Each number is 500 + 25 x the weight over its row's rms, rounded and kept within 0 to 999. Layers, rows and columns count from 0. Numbers have three digits each. The size before them is the row's rms in percent of the matrix's.

# layer 2 MLP up, 384x96, rms 0.15, rows 260-383, columns 32-63
104:469498518458517548509500506474471533461493436522504470537507513460460477521511508516482471493528
108:470517509488504500510504491499490512490504462525538528481508437492555486508539496507525482469519
106:525496477485480477513475499521514529503518466534458501498513551473484489536486519476510525473447
091:488483514521510488536499507492524544511478523501544479468530524444513524499498501495487459450497
108:514484517537484540535482522515517535527496549474485472496486528485489468554518506488482539503476
095:496514489477488518509466498483550508487439518508541506500534511519584458484485517532498494528497
086:454489521472493484509485477491498506432482496490457510529487525520558518463494535514482490493518
098:518491504479508530493466491502510516497471463519490482483499472443479517480490524483511461513519
099:463492518500500509527496536483566522524515500515515521503493483511471479516505548522497532456489
098:439502497523513531494525479527489519523479507470512524480482512496489502464502502544497521503513
096:496503516491485497562536513483513480456452516464513537518512481465528492493483512502549518532506
093:501462510498481523539492513522485506491535528453469526500456509484478532493441505511511500501481
096:531518494520508476439532489485497487497452489558549490496522462532514485526514478489483526516490
091:536500468494470518541517507550499503483508488482513501484487492472515516461480470531523511461546
090:515485491492517510522478507506501494513471536469550502520475492484472462506474547474521490518493
101:479524483497509514483549506465524507493531455491487481491462529503583494503510516569512475496452
084:488496460513497504475473504530484494518481498537534518486507503514489467498486504435531495545499
091:499498472508526502541453473506504504495530519514539480502516488494537531463513493550511529476525
096:474513507529543509472501491449483478515484486525538474511499496529507471449540445496508514505510
096:470511504494450499514501484502488489508529511539478522477488511473578505484507490505496514476469
096:506523479505460477510497519467505492480541488530505528458509534500470452473440508512477489509513
096:540491492508475466507517488514500551504480528487514515475487517483507523500512474521524522540479
095:468518519508510501507504522485488490513460483485552485494503474552516494509537505479506514520470
107:487518536504484522479530510529533524471473544496538504454484494495519509515488520517511509483459
099:496491498528536540532553489565539483518499459498508512539517460485458474508512461494500525465515
105:424551476501482498521479478489527476493544488499510518485448470456453484506520512495459505511507
107:503547509471520501549494482476515491526481449514508497488502503527536498501485505520470497512520
104:523478489521524536517526485491484520472487531513499482536503515534466510503450486442522502495497
096:496490500560506467500478501502482496513483516493523504467495505490461510485485483515494532480520
091:480469504431512508474506518483491556508466510514506487517526533527518459473504477475506485483525
091:523494534509506541560477517474476503491537547492560481459461471489494473525530482498535450480498
107:512469514502524474505550502477529484527467485511488514496511488477537489520510495515492475540466
097:502466496530455498542513511462482486547482467505519508525486512500522478529530538528540506551527
099:508499484483467512499466549483489546463475461505472519477504475506509484507534480498486500528465
101:503474477502534535514500487525481464493499473513485522474467505487511521484509429498497514457522
083:449530519535496456490516477503509524522453476533515466515491492529524519519511480546508488470512
089:496514535532513461493539547507507527510464544466488498524525490450454502488503498497497517479524
104:476519540482534521473503488470461524523430460511537487497491529502501502532462514514481467525556
109:432517489471471491496498549506498542517470468508498478482514453526491472507503533486507500542512
096:482505513481551488504515498532516516540477525482529483505472484432498511473542504490512485512513
088:484461478506473483487444509536546544520553495512488457453515532478493506523538487522472513516472
095:452491496478455546557499498507511478521452500493549516506520487527471494505499546478482489551509
090:479502511490519537466516478478517477496504520455537461495502508538515517524490481523511502477489
108:525536487490519486493539492502493484519493511529481509525508463531481476537507523490464515491476
091:467542482476481482453522475527461495531497468487482513474514476504482478515481536439467491500467
094:440544519502530505529456494482482469516480538536508494461490490501530493493510520514517484506514
110:468478499500494510508502500526545512519505475523491547484527520448464515517522483499484521519485
105:487519447499491497470535489519537457481474484466513488529498462474508462468446489542503465481497
086:524517513490481482528502549521500493462509496439467499470483531466452484529494496505478508493489
097:476512523498501468485505516460489526525484499504522483513457486510519470526501503479544512473516
082:467484467516475534531499496520525489490474509473521454492476519519506489474519469504450476511472
119:486497478509549497531538504471527474526498501493488492478508475503481458456527506493503460450481
103:523518491485513504463545496477514487538499491512419548504520489477540466503519491522497493472477
140:513499477467488494493500511486471452467456512519542497508520501551428500502454476449461505459502
118:486477470488509513474494471532538511538503487497494475503536530526509530469494480518500534472529
099:488486493546499522495475459537528517524487525525509465509490492524474541500492520523497514506476
099:511504539520435521520491484489477489538459552540507537461537489506524511465532532526500518483530
090:473521519544506482538501529487492493475463514475494536494541486536435514541546543472497472484506
095:487438470477522526464517514533530504493536511482478485484511533572529498497477487525472481521496
100:522519469484544470482486527492505539478521477500468485462513506504514526497514515551489454473493
101:536491499441453505510503460547466484514554469512484501497483480489480517506523505485500506485512
102:468532473547517492510541489462519498464469484537524495487504509481537482438514541517470494480523
092:520474501486516532512512507529501487522497474479522503484483499503491536519528529505516465509529
101:491517435504476501499505492497554491492496527533512495497517524511500511498514485486504539541476
097:500483471458506529560481526549464492519515475487491492475517510479497501492527486492480495472502
083:533484510490489491483511496512477525469522486495504486476496475482511478461486523501485490537507
100:487495482503511495505511484498491497450531544513482484481464497494479493492502542510471521473559
097:544463502500452517508502520486496483432513523492483516491540529504526542531516454483498555500506
103:502494535521504513525511504505466479464519492499486498453488485467521517496535524504469433494501
102:520490482466442507482454501481476468516528489513517454468467481457451491488480480534493509502524
109:495522542516485462449499480473503480494520479499479539485465496529442491532535447507493527499492
101:501513464460546541474502489505518488519519470484563515487529500496497510485482480532482479520505
096:488492528488522466502507515535501534422496533550475507451486535477465501517517528496501535490494
103:457541478513421495501519533526511531515521498496492489477453492479523499498495533496510536540489
090:480494499537462546533491451499545472503488471501485551526539540475474510519486526539477480484504
082:460507496499490474509493538521493510504464514484504486488521458501507500500512511470485520472530
102:482523527527549500502563504525538477508491484484507515493496488508503517514536513526512492506480
110:512523513471530479508506527512486549533480537564494500483483486553547528512534481493488490484536
096:516444434485480514516490469524518493506462545472451512481498500495517516530502474536491472540524
106:517515488519488502515525489503507501537497482500503503448510521524458548535502498469470515472503
101:503519508484519502461521504559525478480529521532486475480519499443510543482503514461527476463487
083:470501490495481496458493483515489490506481526516506472505542497534479495487496516475474491467542
089:492481512520514506494482470522502531519462523484536487531530475489464494495502513552520491478477
105:468537526542498511525468500528522476512547474533514552468517512506493512509476471493459462518478
090:528497548477470530502543510528522512488459514546490519483523479482493518491510511488465518490484
097:496504532522505527521519512501513519490481483525512490443546461478482489510464488488449503494511
099:493510508466482508510525516519482514505519487493485519539468532449533499491451483497481494514536
105:535500491485487520478514491521497524505498481480474493503523461505466498489478488490514511526478
095:477484468537506496455522479497474507497488506480534504500524513490492503492530479487451473494490
111:476488526467493509474516526483530501529545490509514514509558508475535479526481498502514466521493
094:513513501495496489480527467539514486479481513477508497477539520492460476551530498466499477487494
101:518520465507480476475497494547510503513557518525490511489524531555488445471507475528502478561539
099:503460481471499518468513494514508494504448487478480542523538481519496512505512463516505517462519
092:481485524474518474457501485509535457486477494537518478482483525499503501446503460491489519512495
113:469483517519485513465433487448501472484473494536467446482496500519475533524484487515501487497491
096:513497464509513479512509524531552473484479504514532517476485476471515535463500493534460504493523
103:504488557469483476510521500509527496490510498507508503512524483500549481411485499520492486490513
106:469477525505511488497512505475511503515471495528482521496481519457488521462537512516521509500530
111:497490459516493473487497485531487501503510481505474473460501543518491529527505463461526534506491
111:512534475521526507492496481541535519504488489504504480454507514499496477432497482513483487511505
099:481502500508537492521523493469517477475488488481549503524496555509507495519498520507506510518468
094:482506477506488540528474545549509505470494513470541557467458472479508511495490477493493440527498
082:507540438471523463479508472509500499540537513507510488481498490472496524474506510455515510497511
092:485474511530480526531539507532511545508475466559506513552538484512497478513497498472501490506522
091:511505491556539511540543534492455496511473474514504504496511467516523536490527493478572472477521
104:501554512547480492523475462504514516549495497503497522514522534504532473464504503531488498510523
104:482492490503552528518510522490495503476492531517550508534494457475502461511501502566508462566546
095:490475470498535535507471505478485463483535523514473535490517473470516491489513466552483498526480
115:460526486522458485541517472522487477508516498485513500455541495511462496504501479488493491451508
105:473464502463475489482460480480504484443491499525471491508476495500502487544466474539483520535498
099:501508490502479491580481481485508561484492501483529469501470494458486532532477546489461524530493
103:521522493494483476531479492481476493452549513489523501464462504527510470525520472524454539471475
096:486492495549501512461483503453536482498516483490521497505503532494504473523514535543496463443483
095:505532508528469503486502505532491540548504503465474466486501500476516488522501483484489508481510
101:463495535490509496519519527515492510538530455511518481464557528524509510561510524506541478471505
095:492486508526498515470518456516524473489464504486506497498520559469500489483465476521521557498514
105:516468550487546507549506504462516534460470547490513512456538483507547485495467500503542499518525
097:544505520507551539508493525514490512503528526493477498486510521494525503526490474540463477516515
107:528469507441531480508518471461484516526482543505499472458531484478520451485497478521490483487532
089:490503503508475512481543518514493510484561550536508499484489502544523463473493500469502441479495
099:528517493497564508541503481520518527455486498515515506500542507494515493509466451497479474502521
097:485526519483514547483512501484461523477493476510512502519515485474546514523510464557565495484503
098:505562481513468477495503541502522445494498534536495525525496477491480488555497509482516460499487
100:470501492502517506532490507519493540555511527505511527500463498502496508493533489566511469509470
# layer 2 MLP down (transposed), 384x96, rms 0.139, rows 260-383, columns 32-63
104:510497497526483511461503465533515447509518510452502503506486525522496524487505485460551509539502
104:483459494516528520555498504494518490524528514537513527507479522487516468538486470504485498504451
109:490493490471519495492489504523481512491570474481493436515513536497511488503538523524514509532458
087:479467494513481474511505540482499494485501529468502471519529500435513527520515464425515506494514
105:508559453548488469532486486500447489515482475510452517479515528526534491537481505478493515495493
091:517497502528478475523489463462528530459507513470496467490521490492447473473537488485506479509541
105:490524514484515505524495480505470498510543533509531470563448521457527469510519518473491465508504
099:483463512477524515489539447537503471449498497468472520480482510513523490470531528523517491525471
106:521525515506451493455493484548470517457514493507526504552495500476513485468544533476485454481526
095:461475542448513453526494537441543481529521437516466526492505525501491485518526509492488505494525
090:500463518443459506495460482521521478470479490509493480454459502483482433478476502438503481481496
085:491487454462481505453470492492513518504474483496496552528491515509571473533485495499481511478459
104:548512530478483469523501493502560487507471484481499535497545526496496497506429491516488506479533
086:489541508498467501530519470504475462447488502480461477532493451532479488486484505449540534506536
089:514539504469536491487488498490473482472500459459508532510490471484543452500522497481468534491519
091:474478519496496461515468537545517537541486499476513497513512516531445480476502521474511496506464
089:548465523481482517550502466543522476491512523506515495517474473474504468520468509472501485503547
103:517514529507531515529497476539540503453495493527507488513550517492495492475419500515524504522508
095:514530523521519495510549461491495495490540452447511518558495492511522498476493516485473505533490
096:503497514484473505548507467486522513494499444453521480498486477512519469498474483473503512531558
094:511462508497500471475497510534471450535509497485471512506465467506473503523488490531472495483525
100:518487520527485488520522507534508512478487495474516548500507502521512561507459530519491499452466
095:494458527481440499497514452498504555519523542485455476503527514476496463533443460484497518502527
096:442499501499500484486462521459529511523479514500461486487532489474538481522539503487467483502486
102:534529528554486535527469502499492509462464529529509506492536529488515541475486557560485501501490
090:531477437512491490519510516480498490525561492515514541495510483482457501505489495522450558473501
105:507516459478551488521489486493502469493492464545510522553506529507470488491491539473492476552472
091:488488496549527515498484515477511528448448526481464531526491489512467508479478540515499528567480
094:532512512525521467472534485525501523514467476489495480505482459511518485542502504455518508491494
098:527524468518492462528519502474469510492506478499498506530475518523527508512512472526519518503483
101:478474489490506512477530481528503476503484495495469505532499475541531472475494523522492470502497
094:476482492478461523513506500474507540531520514457471504492505521535490542521474475486461490508518
100:500509490493480490485471478485511545488492508453514480489484511477478525508510502509544533528556
096:477517497546464536484468528517505506474452502548531490531444482496497500456543510427506508490507
106:571467480504509548478471502522469492477500497503492519533479510508526476487506492474533501513507
090:482488529486482492555478495474511485532486522489440487534493533466507528522486489489481500507515
096:492502476475468486504488524449487497486537468501484494501521480454509503499504500476521506517519
103:494459485489471455507495494500517478509483495473468528535515552454502519508501536499492492522525
107:499516471495438533533485515489496509549482449460485514509516508495511494467500472481505479541498
097:510493516530474495477472552527509528488537528534517543470461547515501500485490516508500474498486
088:462534508471533524491488481555467530472491465477473461500548481511495499490490512506529465487417
095:529494521506492497445467420536491511471494485497492491497516483518510503467519474520477462495491
098:480503535514478531522542516480493498468529500541501474493518518485507476484507543492493492527467
104:480491513487463527515493527520522508526506491507506508538447481481493476532518467508497469468507
090:467509474507493525527496490546495532481530495489523501496513471526479485528541488530510522470484
105:530482502533540531495450516504495478508478503517493489466504513517457551474481471525500506473490
109:490535522499469501488511489463499537533491460478500490485461497480503519478496474488536508527516
103:503493476482510494493486524530528464502500515527510487499486478553453503484469500457445507526501
099:486482478495486514553516502473469516487532502489534520521461523453532494478483482537506514465509
092:489510469487480526466512505453539503518491463509498514493461520508494471522520489468478555503553
086:503478515487519511501512453520472550487509482494518527542502482521488520539450511481511538512533
118:457511482468553487520485512462520463534511510508505525473468488517502502485510484518508496425490
110:496501504515493501484494508468500527530552483516500493532462540516503533499454495488469483436493
118:492504522544506504493495510504516531476488528491494517553475492511476498529481491506481530484504
116:476479496494478517510524479543504492537472507492469506484500537497491444481475472500484517495523
094:539501473512496509506492493520483507472504504520472514477460509526511557479504510471460496458514
104:498479516518448463439495512509481492469492513513470535528486491481481515460462472475502503525494
100:561500500491492464506480485529487452544502499529509461499553497494506486540524530486513485516521
092:508451479494543492504486538503510494492546455509456534542518492515475526485460521520493506472464
100:505571465515529511446532501465511507510469477520523524539486518508451495496478482515516507495517
107:482510509482514492491525506537510502426484520547518489531495475539489490486481522505458503487472
103:559482525510524478470503455473488504503473492489477515468515513570476502526482480478515528493544
095:491483530518492482485485498496557522501505492490439527479481510511531514436467474510573479497551
101:474515426535499541516518460521564490486520518529485511493457476507494492456497504492448514502476
109:469483456509489501532495501515455522474489495546534499533505503554523465538478499495478524488488
085:516509500483501554484484520484501505472494539507523495492486464523554481482484528448478499495466
097:512458528533479486467535549507506477536486512474468525518520510515533488496502487517529516506523
093:488496466477515502508491514489467540488530496496505472506505508476525451575508538502480515485510
089:503473501507499503494510484478473508500531503497447481447545487503481495477530482507511471526484
103:484522519526505475473519496533491479536477472534502488454538506479453472512476544488503502496466
098:495506503508519493467545457493488492455514474516514523469492490504450491501459527438512514508485
101:462494447480517498519511463514523458515519472497467533521510499514497503502457527496524502484501
095:487491498465509512426530503519491511531523549525477534519491457473485485499491514490493505489457
105:507534510524486488481514505472487525516540504496527465556481501500533475506531528508462537512469
091:506516493471499464482444460498460494470505513499563523497500493487460497525519517521489495490485
089:537500498575520504474535506472470520513544484449524538496487477501571439532530499464464507471493
092:495498510532471513486553486541505515496520553510540522551505524514484496488515489481512513486506
106:496510480522489461481517472503482482503459496492533476476515502546501558512553449465476501495503
093:541508460469568472490503530503471478486505472482510512534516495508517476481539493489483499567526
120:507494502475493500484474517526455477497534506488497537472434500510516472536502520471526469525503
109:453496509446520526501543525492501526500518523486502488520569462491505523481537481478487504484515
087:515521502488506518467493553504491487479504466508535519512488499511536478475523519488486497527477
098:560485498498495525519502521544515494485483500527498539476526488541500466528516438511521482485479
098:464504490529483534520485480508496551533488516466518486464535499509459486485456532508485495516524
093:495473472510487519448481497508495513489550569516507524463497525491503540431479494449460477478501
103:486501530510518574541451489487481484519459500483512471481525476505499493525519494508527487475533
103:481474497523482481544491509496526522473513491495530482518467516507468470497494458477510492514532
104:505500478502467503502545481521435478499495555520471499517469500534511535532510500504526513478504
098:498462507478488546513520504483508491508504465540487495497466509453503495492499498515479491490477
102:480504482470499476515442511508495490516485496453479488475469518484494523472450519493473543460500
098:509525496457459553534468471500485508533466553463493508481490531502519503520550500526498467524476
107:467480553470488505513473489532521496489457476492508488529516514483474481490495487497535546502477
102:478470472494543542497476495509525502486508515517516542497491481501486512545530515472517471511482
095:536501481529506503512481513495490471493514479506468560543509498475541516507531465529509479526503
113:531515486466485466478558512541510447435508496505538507494482499513532483500511521507523477484527
099:555502479496512518454467544488484546494523503521501530486422530527477526469502487479496501514483
105:499481500537480498532524465481483514492546484489464452545470514463472551503536513498498553493548
106:493491508534500491484483474561560524529513480459481479480498551531489489529523448460516542491499
108:528491484516510473472518528496510512503480509448499545515471464504536484533531497516491501486480
109:529492511467500486499473474515494533531451456459463486511530515494500474544510507502491480509477
096:479521500496493457518484454475540516512475511468467498531514493512509463470474524496472501535552
098:474488485485511492480502509488525475509480471499508514486534490522522516488476516488526488458535
087:536458507494506515470526483492461467510514487469538517549486483496437516469522519481496534458503
099:529510522538452542495473509497462526473554487483485466502525488522507502464501496493545520508480
107:485504536513485522465498482563492510500536501497521510536507528518505453440514480478543529501511
101:529510514507484474503481517510522511455480482491506526489498506494433520495507542510552487478481
096:513463488481495519509526466505500544523500494503538559465531471551489477530484510528486475469513
095:528514445493552508482517514481525509499520512458509482503528466522523494483535479487453497503488
094:578505486473468463539496485565502506487522516492490491490450498506499548488519501477481483471516
108:508540463427488485521523497466509542496491493521525504529523517474483509536516505505527520439520
105:512526460476472531523462486533504506481488487495467484479486512531534515508446486542478517505526
095:503528513504465516436494543483497483513460463571542520485487494519516470495554555481461523476476
099:538508462496485459494496534435484496509507544515493502503546484479483498488487499478485551505496
097:484490520500500512497487466476504528555496515508560540477508521551516509499511485497451500477519
112:479513473472494501503530521497502503477522524503458495476476505519486508545460529526508523463487
101:518460491476507498463494444495508506508521476525516510487495480462522517518475476494468485477476
103:491513518506508475473493513488463499491480514468480558502478488513506480513487497468495496489510
096:497517470489527534533541501484511502499510472488485474546515456512425491501511527502540482514510
109:547496518530532529544513523529481529485458517454521523508469476525519472522465504454500476536517
091:500467550511486505497522486544513527499480488483487488500483495473490474532477513470544536503507
101:504516480446475545552522494487533499471449481490508476467526444527483500472499457526495491507528
095:437518476500527512464548508489558514546487483508497524499482496477513476504490493471519505508494
091:488487452451482496461472548460498497499543495455507523469499473456450545506501509493466516508526
101:519529502480516540503485455539483512490496544494553493504472506526487544510488509490490478522457